Each number is 500 + 25 x the weight over its row's rms, rounded and kept within 0 to 999. Layers, rows and columns count from 0. Numbers have three digits each. The size before them is the row's rms in percent of the matrix's.

# layer 12 MLP up, 896x224, rms 0.0612, rows 795-895, columns 0-55
093:500504516501565551514491486507525508483505492524503493459476454517512480503515480498503523510502528501478525533494542523481498462540538494477487468469453499514530424490
097:519474466500502501516514490531530548493528513494431494557508528529517519452530512480499473506509537548533507473497452543555463500455497519509512496520495497493522480509
091:499516457523544496488497536478501503457485489528518500470493471516498467484498517512499528524483525544476477531490524514479551488494511501481494519474495506484497493504
096:506500483509512488519507504478497461528434497531529530485549462513547527509474520551481451500499503544507494531499508499487534534489550485467512491484504509489466473491
107:513527494532490517484515488518512508506529459493492445509503524483499533483522527454478489530506513507497499478525509490475520510477543472479497516496502522505480490504
105:509506483475453496508488564489535495504514484503492516490485487500488491526474502522517445503526479496542470518484503442465509507490528524498475463505496483540524516470
091:479497459508498515464530497519519499528513476497495471491553485506486524510494500514519528517565518513466511486476526499505518572481492516482536497451454523498442491495
108:527505510456518532506500472515518532518506467515492471504568447513470497488509465533513508517505521477512487476489484524519470501499534503491466459501482515564529527497
094:499484462457526510523486467509511492490505530518492539489502525534498499488482517462494515484514506503541495513500521477510530512496504519478499513514492446516475462467
102:496563506473512542471494478523492516481521486496475463560489551522471512475506525491487475469523486461466494502489530513484558487518505504523489530489472502524501482530
101:475532524472460520534540493491484504501491519477482473526500500496513485451513499521499471476526538488480521485479499521471516502475529504536504496521475549523512489514
095:509520483496477481463517476541520517506521485479515489501493454538495515524564511502493502510486458513480523514516466456523479477500502479543531523485508466485487533486
105:546503505505489511555471490500494515535483508519496469488517480498478514544533497487499499494508499533489554510477479489499489573505531493478463509508535463517490489452
110:583518504481520513513473476546504486474489491454491494474487483500531571482478520493505513492537551517508498503533516500445519518448499516488501470499468461540536468463
106:556499495490469508500460537549505561508520492513472497464528509467525469459457510457478489492516474507469447474522541511526536513517474517548495517472492481493467498514
100:554500462463484489473516519487498499492470476497506520450453480504505506454514491515501504476477491509479471505530533482484533488464477533506505502475534465483526509464
102:504532477496518499509489501492547446476542507492512503505489533510522481474496511470476475516485505511523512502471535555509520529482467479535446496500472509503501483517
097:510480466492509481496527518488500523514527525466508495461485488505507495521503509480503500483492450529484472488504501515512487511480505514538523503515539471523500504515
099:495508469498513485484476462495487519488484528487507487511529567519492477483532493452472505500495503489532522489473499487488526477457480518450453487477494470510492498476
095:531490463475498469479518534492538491514487508513478473488501462515470495529484469500533487537489540533500522513482453489479474507485494479526540508506484483507473499528
102:484551545481510543477509488511512532522489489486492469537532529509459504483531466470458482506491471569498484500474524530495494526506519467522524523523478540524512481486
105:493484510509499456496485476460523501473471500513493454494461532491488513520501513511470485487506480556517477499506431506471500486494488518474533498475493444527534481483
103:436502531496452528543491542512487547526476518444502511533521523502515483480500509505488517512525524533485524522512451510536500523478501471493488528550474531521491523473
096:484509487500492506489516526516516484483507511505448501471492487461499536464501520529487452478514468508524514448485507550480499477555489476503523491539458490519512510489
111:503486513520489518503527470535530491505527490444478477477460503561463470468486540492443464490500488518447480479527498519532501520489483511541510489469500462535470521488
100:520501492496491540509503493537531477508492473500498517473486511510549519460542559424443519482491504506486494494486454485520527541533519492521522491505515507491489507522
093:463494528536490486477557503501508538501504492496486492509514501535455473474532516515499464510495467500517491539489428547485523468451491497484520513517474510505474521486
098:510467497534491503536463519482489555489527522511523510471449503490497531515489507520503501484469510508554477505492466557474500532491487474472528480512470538473525482480
105:504547500509497557513476469524506494470503469486515497565527536482476462516482475484461490496548524505524459472487498509478482536516505519477513497513522508543494513515
096:486517506532503465478550476483493468502459490492492458512451526516495479527515504498525509511472566511533503535511468477458500511538485547524482510508452506529504458513
105:484499507514465520523536451512501482508476449443547503510441490538495452508472476472451481491514536537469507497467524484512487496521478485576462517491478505487480521510
134:456524527499530515524508492505499558500493483534469533504487479511454509484513476511476470529479493499541494487535464496468471497462481519506494490503495486494527489500
099:535477475506509489553484493506507534539458485456527466459466469552468504478503490528467540484495502482480477511493452499513486497501484497515538483518474477517503542523
099:472481520503506501515558477538538510513482499490497506508537504518497519494518548518507505521575527503474506509514515509472499511547515461495498484499520479482482489445
099:467495528516487496501518509488470481491510538497454484494505515485469469507528506506485533528534510511561493473525533498478552498478541504494469511513481464528528500510
092:532495479488460509528571514454501511503517484512469523480514530494520519498499492530530487484449513499481484494530530478529477516509459517488523503499499517495463484533
107:514458487464437499477519507500518509466490502487478480484517537540494431500567502463491504532531528528490481476559490502516533523503498536468476527482491499537468504532
100:466506516507512504548510481488486474479505484515483460510467488474502481461551492451492514502515516513460496481517473521500519522538485553464478527467525528466495531504
102:499486503461500495484523457502519505479507515452508526525470501539509535532482522473523543514518485481494518515507493482488493490435485573500475456487454491539526503446
096:436481505501544548486528497474493481485532512524525463537570481494460479532500524476518477540524503530496524487461441532444489506516498506480492469498485476496526522460
099:515546487506502506467494497504525522465546481509524535527490549507514500464476536520483472480492489521523496512551476458520512520498536519504520488510488552554482511492
090:485463524489460540533491440483525462481484495473476474486526502526495539466504516523482499530515525489499509480482489564447491487504457507489532481513493467538468530536
105:515484490544492542488488498534466560512504515510469480511472455492459463487493486515462511489508488549439479492476495500509514508498485523550447485506489498485476483473
102:507531526499469508498540470533519452506456476536517508493506487473474532506498525511499501536504504494460506499547509479502538500482505534493496484489508504525478474485
101:534540505461516521531493498539506564481572525475518506498509497529499542540534525511490422459514541479601485505477531484462469532503467502508525500534543527511477510491
106:487496459490462504507494473479512510450517473464449473473499476484554548474486544496465510529534529526518523492492483528479485545529453505486538447507519510447497477507
101:477545447492481464483495472510488470476493499510467495485496495533458511535522510494503481573498529544499516515511490471486508493506565497484479504437474505537486491506
108:486493524514487481521505499514502499532525471486536502475443499492493468502499487479482473492513486518508466481540474545447501547480478465513512510493496517503489515522
111:507489516489462518536518462516460499517486497481519519503506502553453521510493499500483516512540511510463487460513483506480471495504455496487518486482517484483504509499
096:507513485477478487511506520511495538478475506520497496493461487485524504479502499491529473511536532459506494504513453514522492541506481543525500484461517509502493528509
104:460544476524553542518532498457525500513485470471495478479541476537499485530507535480497501519515473516480516464518449509490533514510505525469526423502484478517516506499
163:478520481494504469474514481454480474449484482530507473454520516486521507536517491495503524494471502498482525511509468527528505542497487503483456523516491455533470458479
098:525485469530484524523508484456523484477472478529482488499492569500509544458494513509504494495496489457503479525441506490522482473463538512510473521535510557472480508494
098:520557507440507494547524528517494485519504536542531521510516477514479542501478551471483505481543490513509493491489499555528510525495481513494494497513496499512482493503
103:549486521438520540539493486472489516496484471485512497497527510505452504450485535484462499522501502505552500517493525483526492516477482450566485472525437491533501416512
097:511482457486501486478518507502507567476516457515472501465476478487485500436489517483507520486484570521517503498545535547513519513509499470457496520493501453534546484491
094:474511480544502480466494497528501564500549539484495475501500464478482527486512497522502546505459466507522517482465476475494497530516502503509486499521503500538503528508
130:518458518502494522569494488493488501498518513506509508459534514540444500528493508494472544554548477516462485447472479515477556473486482481525489480501512479498515512483
099:496476468512516494483503522483525466493479480485555532528484444499522530514490499543480444526489486509480502516494483525498457477464496493488508498466503515491463495511
096:485526481473519517484445465496478525498472473500522536500519468527503503525508527527484510488537462525520517519495450507519504520497496529478528499484508508533468499503
104:499526495504514497530517492492531545489487509477527510521504538505460473493514514530520449505495473555461524448459501459542492484462498507494543493497469442561501494526
105:484509485486525516480493500505525503492532483508482514514479526533469480500518469488488520531502473518510480538501498481544466510491471484468504497501485447522545513498
098:495500498504538507501520455489494511499469505552494463509469485516490468472505517481520487515453533515478469484494491542494476527514513559490484493491495490515486500473
099:485505474534547495482512518524512482459475484477454523479528556482477512478516518484519459482538501524510479488515498508482531529473450503478451508541535456482444493535
096:503501429514515522555491527518502502487493474481455458479473557479510529504531471510489505466499492487503442502438476499482552515499494522521461512495499483512504512523
091:501473519506499504512519524503496509445508468514448508489536533534479484495461464504524499486519501513461466543494499494472501510462490549510513501496473484506467487485
104:490521492530509512535529469462563511492511473479451509488559497504492526549488530452495494504516516519484483515503521534445488469526515499463463525451522529472488481517
099:540509508516490474505490495538474479509475492480482505454466520529561530462525484511510429508475557515500466533498526464494561473529490498457521494456491516503500476482
098:501522497544494521495500492503510507499492438501461486496497470487500480462485475511476499549479522519530453523416528495516492462483498512488457514485519501517497479531
099:487464490507463484502478520512492490471481479546476521484522436508520512496453492485492514489456515505474473505494491487500526506452475562521475469512478468533489505509
098:536529490503546521492544508482484466488484495517504512504500517472499534511485496476504512495517511517528477528472492478535469489515466542488479502575429468486488460481
096:497527462449459484500493509443494486494425466459463521463466536484511512516504513530494522499508474533524482502487499513502511549499529496518477503439483485512487524513
097:506526509473504455536539491539497502542460508482469522470495492509512512470502501451487468524512540512509506478539464512495513514480524507485499464476496497479483536515
099:475491468537476508472542487540528506496487517496536547492500492491512444495517474492445468526529450529480501468515463470520500465500478491509499514495504477555463480529
099:544520518511492527483493488481507505527521483508522508505452502455494487479462502497486458513486483501483511530488485502476479537510474561504512497470487508516498538531
102:484456501472455470495502493508478494508478494478472519544525483477495524525531515495507498515538533498572519492493526502500507525478493534472503516520487497507489530475
094:487483503527504544504520511512450503473506530483520497463495486552484534514482512484505527526495511507515492512488490526530502499511486480531505490431497474514493480515
088:497526478524497447510504447494499466490511451480499511517517535526508533468515502466514512485482467490519510490537540561507496522473510477478512497482473532533482471471
112:487520497434487487505490528508518509504496484531488546490484505496480468517563537481464481502497546510514498481505505479481502519468473489518493446525533502526493469527
097:503528517527493519502512500545506506473496532485527505491524510501511471524519515504538495523492547538499507487450515490515514522494519520503496527504507507485496536463
094:505502520513507500510494497491519502475492486543542491520476518490511485507540495499475464484490534502450508494513533497481451547516501522503520495489476513463484471537
098:478507467501491492528497473470462486503486459473509475496516481530407513514482557483479518533498531530511497514523521513530504505452513501472486527489510530510484447471
095:512507491498476470470532474559486547496484510475489518534506510493549523475502502506485513495529507531521486488454499508496514526473514516510518512493499464476507517541
082:455458466477443462452582492537527473488510501516493461486467473474515557491471487523492504526501573486515490477542495527521501529518485507489518507511475494493448474481
109:525502520499506564533523507519519531502518520522544488491493469510481542471504519461474502496545480541493492549503505553455485480495474492536467497527489489487477512481
093:510521509458485499514494450514482507486526506528496507464500506528538464532497483505477466481494537524527528550485492503482444513521510496511491505468471527508478507526
096:501476529506518466439567461488516476504510480489446498534445490485507531503471496492498469525514504510508469490510503508518477499516494538499574486527482483504468453437
103:470480472499492518516514500489552514517508508461503541527512496530533521491509498441481485543511525508484481446482487498468471530497502486524532451443474478477466505445
106:457496560472486565500534518519469534498510477471504467485510447502467496455478503510443434538534482531467527509447524559557488511504505512458499488466497541516499461467
113:534475531465499537528460458525443533541461537430475500461496505493498493499494507463471512488513509516492490476438513484516483501480509537529473506480474480508465519507
100:483511450519458504440515463538542478512460489476510514521495478521468520475494488478523477511506483524461486532464519540497497495475474514471513447484517520501513478513
106:477560531483470473469501539541500495493496491503501483437478505511477509457498524487505519486534527490445493552490473486526495446483494551497516534482491498503490498495
100:486446488438532551510535498505522517501492465515478496450493513473524494516492513484525501503489492487519496508544480506465514472519477497507523483502486512491498491496
096:525487471515503493456503534513513499505534481519452513487517530535479529534514563492486492490493519516517492479481516510492547516490466499465497466508487467541515490480
103:508479487512479544492489479513520519520494515492467495482502477498497513484501497516498506506513506500518508488534477478485499518474511484503503437509492498581513476484
090:528565438509525493501530530533501478538564500475515513493465542546509504520512529492507500485492542498480520486508507515476473471514497506483497469489492493510503518480
094:478502471505502552528524484474493524533501473488493447476472474476482489490483512500480489535470501502504499502485476512450516552514480517513461502520506553487437475484
096:497525510528488469492522515527554524480464474541527502487467467486498507484519506514465513501486489520546495495471475549489476513501489488512493513500510514485490481427
102:476472492524473488514486530517489534516501501481472481457493490469497523488494482493488504489464483506526489431545489505477528518497511506498523510478511463453482503524
106:498474483512468512500485511501509498487479489477507498523506514495570534516496495485470495499530520495499491464462477532467498447544553471515549475483470512500530526475
090:529484499476485478492489503503520520488478495472474472517486518497498504473506494504492485495492472519535507477477522476526483515529538517546512509508436508511496438486
# layer 12 MLP down (transposed), 896x224, rms 0.063, rows 795-895, columns 0-55
092:486487507536448504519489507520498499516491491521497466505507490515506474549555510450514456542461514506519487497521454497494518479479458494476514519487540474495533540490
099:465476511504490469471524479469519501462494484493527506477540479460459504525501508512490500502526447516528499516498455502496480496484495476473530491507459489491501526530
090:508500505497495502509535497498504468517512539504501485504463490502488518531534474510491514506510493494485514503510496473509497508538528546497495473489500474494534463437
087:522484480530516529450509553534515546466519511497491490515473514504455483497545473466528518506491528506470511468500511497513474496506491493497466478491541498494531541496
110:499495529511491513474484483476480471486542452479532480508507511477515511485499485513488511558489471496489532485477500514487488442456492500504514542503513488496473483508
103:484495511495472552500507491485481511486496507522476514469524478478505514501484500479524510478510533523495491497523532546469535459502413517475458531507478520489487495527
089:492510551533500499522494541471511514463477504472462512550458527503521474494497482520511478476439481503484473535523494521491472515496516521476490525532456506466490531524
106:538515497483441476532490498522493463508544483463507513466537531504516488564461542473550441509483498514499509504482492488519528456501453512509483552515476491449510483503
088:493535531532485508514479478514473487492477432533516505481457563507498490503490483507481480506566533472501528511466466485494453516469518498483521497517513536508497518506
111:512470478519525506509495477508530532499487502544490515512468447498514471478478467507460481467505572496469509511478510535509488485506502506515488539466520522475495490504
098:478459533511503488459519480486452548516473521486482505451475520510516534488516510487485544545475502520451520467503545497539478518491490460510517496506542485542452515524
088:494516515496489514537531513469485506507474524482474501459504504541464493490478488511499487495525566490496517487506532501524472503497480517470480516506502553514508491497
112:484503485492494463492486506510530508436496522522493491466510466507511489493493533485476503472475560484522496452499513513508481522487493482532474474529478538490500473548
111:496546502485490477478455543489535477410470513536520524465465498473469551513518508486477485492498504500540491495476513510486449507546546465463520467523538516516520517535
114:436517480503519520452506437478521502508477511491502504541486512483493513494493497516503495515538511467532502477546491476552507484538493506502532463445502538479519498518
093:522539551526464510477484543459488504524491494533464458505507517491495496560514465503499492574473499511470495500539482528498452501507525487498504491486464523497501518495
102:533517505528503489516530494532468546523487541516486502468564507480509538481482486540506503504502446510489504488472493512509485505537441476517524523506504479529498485518
095:473534509482472522487496494505532506482496423511492488523483511507507495488533543498491486502511514494494496527497535525532530471462506519477555509491511539488496545512
103:526488530504452470506518499478503491461532464490492521510489428517480471473482495514502495505543494495519443489516515539509482513526542510505517457528512461477517479492
098:446560494501487567469483526454494483473517473491492530483486514533538492460454521482486477455517531487527485521482493495481532482483464500470492501528483537501518475484
106:507500499495499514529488475482504517494498469507475518486491441496489464478513537522548504505513485515505486500438492477483513513522498474490497487469542486471519516520
095:521528467475501522498504456514536492506536490494494486470494506493454485475492515505498533533436490508541548515502480466519514508525444483510480502450498510531495530509
106:514512499496522497486525512465511459529503488502514524456481464462497499517515520467515534508487516463519476503500466502475502531468484507504505519484558507503506482510
097:516509529535476524482504509471482523534505465497569481530467482521529499469479532437452466475481461481483509523463442492500492475527504506512486493456511496526509517494
117:481506528475521491452468481520511490518516525490501513539529446486519488510502510477501492532482478576487483441497529469503477544464463501494510507499509518537514466502
104:517514510527503513520457526496498476517506493506477554562503514521507476507494486497473484500495535502442479478514476481490489523480494556457526453503479530550486471491
084:487474489480486517495478488496492522480446566512470507504493512461528519509481511475572455534510515474532468459511546500551483519511558534496487488477504512500492473485
098:458504495469511474469501491500493478489512493492511507491524454498519466474499486473507520508489447509485509519514528505520450514529494523505510493534494458477528543486
112:479496526496513513519441444509542499495476502472527514478434498526513474489500496498523521491575518478482498464459496549496550481506514551520532486508496485495507503488
099:508485457524517521461490472515487473532552512476475496529526534497497501470476489487518492493548521507497490499476488479449552471485527474509505541483499498548527501489
114:456489528488511494513496510513503497499474490503507497526485493474489527539478508540466527521528515545517510462494491471437553524481548451500476489493485515541490518515
151:520516516498504479507527478503430520493533473486526545523508547498516509487472504537490491487492564469512478494487489503504513476477474497497458509483513476456502488497
100:469548527502524534491471476511460522482523573506491485461554501483508511498511529490503549489518512525487472483472531510472521494430492497486536501489538477494520495480
107:541498453538501488458500486513497509518535485511490533509467536488457505506515511509485484478536503538480479482518494497564532491491463520526523530535459453480486493498
101:516479522538512505476535482477536543525515501465529510486514518484510523464495474462480497510484480483497507505506488518508498504503495478524505506510478526487504529543
090:488510499520515508497476507517503523551512493496529510469529482476482499486530492450478490498506473529473512483494501506549537514512501461491515466536486480519506501485
125:514518502510541489486484458513507494452473500550542491487463486479512512512516505475484513503479521522503479491507525466465509525452468482509465523487482499496454511527
100:502515502506492455490484469479472539490496503530510469545488466500513497524431514537483469486531506500512512521507522483543483529488470448497484464544486518474517503486
105:542469567488525502473498512499456516469484484502463471452523518460455502484528495526498544498475538481465475498511480513499492499560509515530495491488523521515461511545
078:472515504507495489514489531514540508474535480522519491511490517461484473513489500513472506564515482499504510507533509526455500484496484500482555520487476494480509503513
096:482506510490491502515532499447472531492469510500504474518544479505465543490544545495524502510507500480514489500493521469536515502522416506507469491486531448497513530513
085:531496472491509499501515478500477503531484489525500511489527504471470526482512470472494511516507495474471505517528497483529465556522521492462462428477509525475534504454
106:503479467474501529485499509531482505488498538530460483543477496464511537471500459485496524485482555498516516514529490483493526512512549477479515491499526466511484482425
094:511497476474498484469514451515506538517492453542458517458482510497507487489503527488472503505503480500531484480460461497505469518541490499521478453485528477517525489487
103:482486475508467516505516533488555495494485502505489467519513486453456467480504496518526521521493477517462517510517494522518492530500492507469477511530511521505498491514
109:536477493474528478490476482526506503543507499495539510490458516533509507494519509481512525522533482522532502501519532528490489497531469522541510489493503512512469536505
104:542481537534497471506476509508475517507493491522523514513544475523506500452481505518524484455497454455497488490532465546509533453500552458495500504516535474522527484454
110:537471466483528494515475546495515531485485513473502485506508491490501536479505518452505496507525510471484486513484496520523570508479478480512468484468485457502533501545
121:499535517536503448466500519473499477495533536502522477532480480495508498501487497491496505483506505489492509507477485512517487539481516509479521482457479493492519509491
098:503499537545527480501479491544501492466508497446524505484532450525511469522496530523483489487513488534469482498494447480488534484518531448514474556510499492530468470500
099:526514488495537518478485514524483458476525521500463485530486525504467503475549512528559487451503524497501548485532554517461436521489488522468507473448539490508445501474
146:497540501483543492444522510479467450514505513491544483479530551528534502475488453530482510495487510480523552511483477506548492535508491472532458526498522465533523494486
103:503504473490498484445477518479486510552525498511546504532511479498471440559474482490479481549515504555505526492541510521465513511486432477483528483486503484440511513481
100:492451521516472506547508502468498526446530480526506454456458504512513500531485472507494483460490503506515509498561491461489466469489492480529470509549486498487520496513
103:556514492515504492503489468502485518530496493472509489492545500482533519484464525492504437495512497446495488484546526496455484455488502499480462519473498467476496495491
097:505498539503546485503543497477480496493486476507506478498506471501505524510455522508532530525453485489473500524548458506544558510467534484462521470473528480489501518536
089:483504543469515470560501514496489482530498529515518505479530500453509482536514505529488457487503527511478542499529517500491496489499487544527455459503472502519500483512
128:491478506519543514469532516443516513511497505516501501480516505489492502515481526491504501494488490462498494491481492503502535511494474520515471498507459500529515441520
104:473511518514506491489469502467536487522502508514469498486462502490533530454525461527458500542548506476515528463474517478517504494516492479518507552519482549449496491501
096:478494529475494489515533533485508481489479496511477469479451504544472478498497532504483460544516528482483505534484558485470503523499478459522497483540467475454476500508
113:492514491502471461558536491484484500521481518503457485483524505486490532511488491484495550521483458514493506485538504476498474510532474499519457524506497499501453514483
104:507511548490491515504516515457516463509498535476463487526453531496478508514495449502498470517566491478543459515488489532503538487469517489515522506504489491514520518535
074:491519502485531500465476481518490474535486512502527534491497506488513474477500496526487483525501517474539499511479511534487533490501503492503481484472477507484552482495
094:511492497522481500498497494504502498507489478512523509509493456495492541478480443502511497492490442490463492530470510509521486515494502505517549519516501506485508509470
097:525481524506495507428520524492494499551458551498487486542528494503451505501495516482521528534498492488461516542502523495468458503554473523475476473487483461502512500493
092:524513489521531471473502488460499480528491490486491504497532510504512512484543494488465539458514514521488500529531535506511555493513522470473488515491531504518493494469
103:531526475492475474419483508524486500464523490503519505496460497508513498515529453527518471504527513453457481491491494476523517512506498478486505496485473508492503516512
098:507515502511504518508510438510509530499535498534528505519546467469526476482499498517517475491505467508522532538531491537496480505456512533526478483546544448468535536462
089:518529535532471481478489522513506492462489501451438522483488500497492477518507543482481463496528525483490497515527534490479497514484506533463455534452529521463480494513
092:467487492484491532510469456483467526480482518519479503455500572497503532487494496495481476474538489472475509584518471507531486479532526466496466529513537476496513497516
096:557501521516483468522455486513471514491467494490511517475486530509486497546507445501477523471540509533498517508484513498483497533499519490507499514494455548494494563501
094:485516490514539551503508502531473498504500533547538484489561499483466488504466486541467495486501529450486513493516485497495532494506441519509504486549542528488469505535
099:476526501499530511469484488494535474524508530516530506512515475479505461451511524487501478535476503478508530535467479468464507482479451497528516561486511482471496484496
103:524538530497469462489457507522511495490485484491491451519526484518469507529499502499479514550507550514502498498468528473520488510499482469513518469525551523489491504526
091:452488509478504496534485545481483520482495482507496483496484511566489475500472497519491494533495512519526482454488521503515491530475473487484491516523519478525491482475
095:495515508495540482508491523504519493535492524513481445453488513508500493486480482588509509489483542524490481512498439471491486527520517473497482485463494507497478465536
094:490489535463500460496501552469543507496536455506533507520515529480499465479522508476525494504518515561483478501498518527456507506531483490484501551556522527495502477486
093:477517491524530532474477499452505468509504491514486440479531503497503480465493484466501533539482507533497482512527492489494465526513511485455483503521514528487502491477
120:517470508467511505522536512539473520521501461514501518465511493492467485489462526488526489528494457495507494496483494502485481519515469498485458492492500483551518426524
093:484531523509449476510557525494520512569472445485502491468504468475535493550452525463499489475470494485482481533537529503503503497490488493497517436502501538517530525496
091:501478527508506503512500500462488477506483513522483481489491492488480504469449582533480477468463482512510499542495479489486513499455455461493544549493539519500477511511
081:466500494502504495503506517489546499451473512516490543498467490475495537498504451518532494547477486517492522476496461538508509517493489522490491472539529509497454484505
086:516481505516491471476508537480507507482482535470483542487492474503473505516489500491519488491512515463446509510551519498524498501505506474479487490506517491523462494473
096:508497509509502475464482495485525523515534453523501489513516492492491518489502503488546519471471512465529509518472533455520481492526476521492484485520525488461503471525
119:497539507526462471515480521500485495510509507487453504493505474499490514485483459463483518502485503502548529494471506510493508489519475496502521518483479481502492493482
086:473501481497508466480540510459526503505503489534501534504494474502512514525528513507483458542497423516480469519493493468516536500467485512531501508504470479492463517517
113:451463508474538481429529428524485467522502491507450489506511483490530497484504446515520521488523492485513476503494537488527478503538520540474567475519497523517507491441
107:513542520514515498465484496512544459531472494503557464505508480491453495475513561500494527453465486497508477528462488511487482498505487498524492508526472522515512490533
108:517489463537517483468440482509574473481506520485489529513517488530490485537480564570512496531498498510517510533506490488507473462493517500477468515557477468440482481493
110:491527506495463489487482508509483519504513479471467493538542460540513522514539510499507502524474533493516506524488498471501537470485497465531514497475524473485463508489
099:523543520471526532514496506500493542504512539455478502466529470476495493549513516500512522483481469508461481516491514497502491542438470512509482562473502488544516448403
118:497502495492506468507474513489487514449533484540522511531471486482482514481493497505516515516522513468474465545489475508472514500447532512519494480545456501482458509513
102:457474506548536482439481535467506498545479485503494491527466457535516532483480454471491542487505501464537499484468488494531493504515531490466513508489476453468525504420
092:518473492501474502507481543534560503473472513432547465497501504450512511510474450516502509502528487456496465520520461509514489506493510473552526482484512519521536489507
096:453474489510526459455485502485484532522493518515552542505480470514509507498525447545545518508547498511503481515472475473517506490554468484471503502495535502506512545518
094:512514510497457498534513474464510484487432523453517457489469480490510491457511485526499505521481437469478524505467494476509520504539532490496456486502490454520497472508
084:499521507499488504462516514486502501512454524508452504536519497513487530488532510491495526461493507469532506539530490467504462509529525485472497524493475518494525481516
097:477503508501501521499513525541461492551503544483544513479494498506534493483516501508525492460528517491497510460503464540487510483491512512510521471482508534503504531477
108:504520499448506494518514465475474525528499493516487518535521511565492491479512551505537452481488519499480486498501530501499505495461516529482522491521484523489513494541
104:498438491505490493499480553521464533500509474529492502567486503505553499486465464447496467523455461514509491508527482511477507458522504514507560503510490491508479494506
105:529529479491515483489462520479497476500501514521517513507473514485516508472517505509499480490512502484523497463488496478543476479521489512436539537517498528539534516499